config.toml
n_head = 6
activation = "tanh_gelu"
init_std_qkv = 0.0559
optimizer = "adamw"
beta2 = 0.99
Each number is 128 + 24 x the weight over its row's rms, rounded and kept within 0 to 255. Layers, rows and columns count from 0. The size above them is the row's rms in percent of the matrix's.

# layer 3 MLP down (transposed), 768x192, rms 0.0721, rows 466-469, columns 0-191
size [124  81  95 122]
[[117 142 125  98 150 170  68 102 148 123 115 162 137 187 159 117 130 124 145 117  84 106  75 147 133 131 136 159 128 133 101  76 122  98 124 143  98 142 135 149 114 132 128 149 102 147  74 145 106 133  99 145 128 134 114 139 121 132 106 112 132 178 103 129 126 146 138 165 120 161 196 145 123 170 126 113 120 110 136 111 122 101 111 160  93 151  89 119 127  85 186 100 147  79  96 119 162 145 139 135 114 139 133 125 152 127  95 158 109 136 155 122 128 113 154 113 146 119 138 158 123 160 167 113 122 159 130 153 119 143 132 132 109 146 138 123 113 145 136  99  66 120  89 132 113 133 151 125 157 114 161 131  84 143 110 120 148 139 161 125 135  96 102 135  96 180 108 144 127 125 151 142 124 102 123 107 130 156 106  77 113 125 108 141  89 163 159 164 106 134 125 116]
 [119  98 151 137 120 149 119 135  69 115 133  98 153 122 136 145 153 130 141  95 123 182 155 122 148 134  90 126 138 119 110 175 116  90 122 117  95 103 144 106  94 115 131 111 141 129 152 162 123 147 153 141 108 135 142  91 140  78 139 154 118 139 139 136 122 144  96 113 108 103 122 140 153 153 192 155 100 125  74 108 137 139 132  99 142 109  88 165 130 125 135 148 116 117 135 135 143 139 144 123  62 112 135 126 153 135 152 104 111 141 125 117 130 174 142 124 161 119 135 119 118 113 115 139 115 139 119 162  73 119  87 139 189 130 140 154 135 124 104 144 123 106 114  58 152  92 134 130 144 115 101 122 134 132 109 111 100  96 139 143 176 138 103 163 115  80 147 134 104 161 114 113 101 109 171 126 116 152 180 137 138  96 169 109 174 167 110 109 141 146 132 142]
 [103 164 123 133 121 108 100 104 105 134 114 137 152 154 114 175 140 132  49 128 114 129 121 118 145 137  97 146 128 134 152 179 142 125 104 114  96 167  97 113 125 138  96 119 124 125  98 131 109 119 148 143 130 124 123 115 130 116 145 115 154 135 126  92 115 168 103  85 108 155 142  81 152 138 110 125 169 174 119 142 130 128 107 105 163 171 191 141 132 146 138 125 143 146 109 119 103 174 150 105 143 100 148  91  82 148 131 131 113 115 133 157 124 142 105 109 134 108 143  73  99 121 177 127 140 163 112 142 127 110  96 122 114 146 160  90 101 155 139 116 135  72 150 124 142 160 137  89 106 115 170 146 165 110 163 120 101 106 142 126 145 167 121 133 128 147 117 124 134 140 143 124 119  77  90 140  96 141 129 162 157 116  81 111 131 122 151 153 129  82 112 166]
 [123  96 129  72 113 132 114 137 178 135 121 153 115 147 153  92 150 121 126 164 154 147  99 123 132 141 102  66 117 148 156 115  96 158 116 138 117 153 127 112 105 147 146 137 132 100 126 131  99 134 127 104 115 142 166 130 169 150 129 125 143 152  94 122 136  88 139 146 139 147 159 105 159 124 164 212 176 103  50 172 117 138 143 125 115  83 127 119 133 143 130 105 127  90 132 111 145 124 128 130 122 117 131 146 124 120 141 108 100 155 120 123 118 122 137 115 142 118 138 144 109 133 118 123 166  77 100  73  90 136 109 147 133  95 146 109 108 116 182 131 123 150 138 109 151 124 139 134 126 147 131 146 167  99 118 102 149 115 162 113 194 155  77  88 164 115 125 157 156 131 124 122 172 115 107  96 110  94 141 114 123 113 100 122 107 117 135 114 146 152 127 130]]
# layer 3 MLP up, 768x192, rms 0.093, rows 467-470, columns 0-191
size [ 75  98 123 106]
[[115 109 149 156 107 116 101 140  82  72 139 138 151 135 120 159 123 119 104 104 145 183 116 126 151 122 115 138 150 125 126 149 118 109 122 124 141 106 126  96  63 127 110 105 117 115 128 161 147 148 140 135 111 143 139 110 150 114 119 142  95 148 150 127 122 158  90 141 135 119 110 113 127 161 203 139 120 155 104  96  98 116 135 106 181 147 136 178 126 120 163 157 141 100 137 112 142 140 133 109  85 122 124 133 136 107 126 121 156 159 100 170 120 140 130 104 150 158 149 143 159 118 158 159 107 114 113 151  75 112  83 144 175 106 147 129 126 137 109 146 127 112 115  62 112  98 122 147 143 140 106 132 119 109  98 105 105 103 129 152 153 117 115 161 131  99 162 111 130 141 153 131  92 108 156  97 123 154 143 109 125  96 160 120 203 184 127 151 155 126 135 108]
 [148 100 140 148 105 101 141  92 119 159 132 140 125 143 157 119  97 104 107 151 108 133 140 140 154 134 163 141 154 115 145 109 172 124 136 149 120  90 141 135 110 143  90 144 132 119 180 125 133 161 134 151 131 124 177 145 121  97 128 159  89 167 151 123 145  91  73 121 115 127 110 100 110 129 181 112 121 144 116 137 107 153 143 126 118 104 144 152 111 128 162 182  83 101 150 127 131 143 172 109 139 144 128 106 151 104 135 138 138 115 149 141 150 105  78 127 133 183 115 102 156 141 152 146 137 114 120 139 133 118  57 110 121 108  99 115 115 130 156 165 142 134 135 122 162 134  92 109 145 141 126  98 136 168 151 119 139 113 108 103 137  99  59 159 167  77 105 114 130 133 122 129 102 147 145  94 104 141 110 158 131 112 170 145 107 162 148 113 125 130 172  79]
 [ 98 116 176 109 119 103 115 131 133 112 146 108 176 157 100 129 125 121 124 119 143 129 180 131 149 133 133 118 117 152 116 119 154 169 135 133 133 127 137 142 158 148 105 135  86  91 115  94 140 128 161 131 139 171 166 115 127 119 149 168 120 119 160 146 134 131 156 127 153 122 144 145 152  95 204 123 133 138  85 123  85 143 156  95 175 108 141 101 137 143 104 162 114  88 168  91 149  87 140 116 117 118 143 163 107 121 147 130 138 157 103 155 128 149 120 168 174 150 132 116 131 127 152 140 145  78  96 144  99 112 111  76 122 102 156 127 100  88 140 170 168 172 121 113 151 128 103 123 127 137  93 159 165 158 103 110 155 103 127 128 142 127 107 152 173 110 108 120 143 114 141 124 129 117 119 101  66 134 127 144 135 118 122  90 157 119 101 107 157 146 137 130]
 [128 131 109 133 106  92  98 129 128 169 147 157 166 121 144 168  90  95  68 147 164 146 119 136 147 130 114 154 142 146 138 119 169 114 139 115 116 103 152 172  65 156 178 133 146 129 120 178 102 173  80 157  99 150 155  88 144  91 144 135 156 154 145 151 176 157 104 130 128 129 129 165  89 121 122 121 148 144 114 122 129 148 161 156  92 165 123 169 116 123 157 120 123 124 108 121 186 103 116 132 116 113 149 103 116 126 126  98 161 120 127 172 126 153 143 141 166 141 143 151 134 190 103 145 106 131  92 130 118 150  88  96 126  87 110 119  78  98 103 138 103 148 137 104 142 148 125 114 122 121 122 153 126 150 143 137 156 131 135 135 127  87 121 171 138 128 118 136 126 112 138 171 108 163 113 117 114 117 115 106 107 140 140 126 121 128 113 126 141 123 149  90]]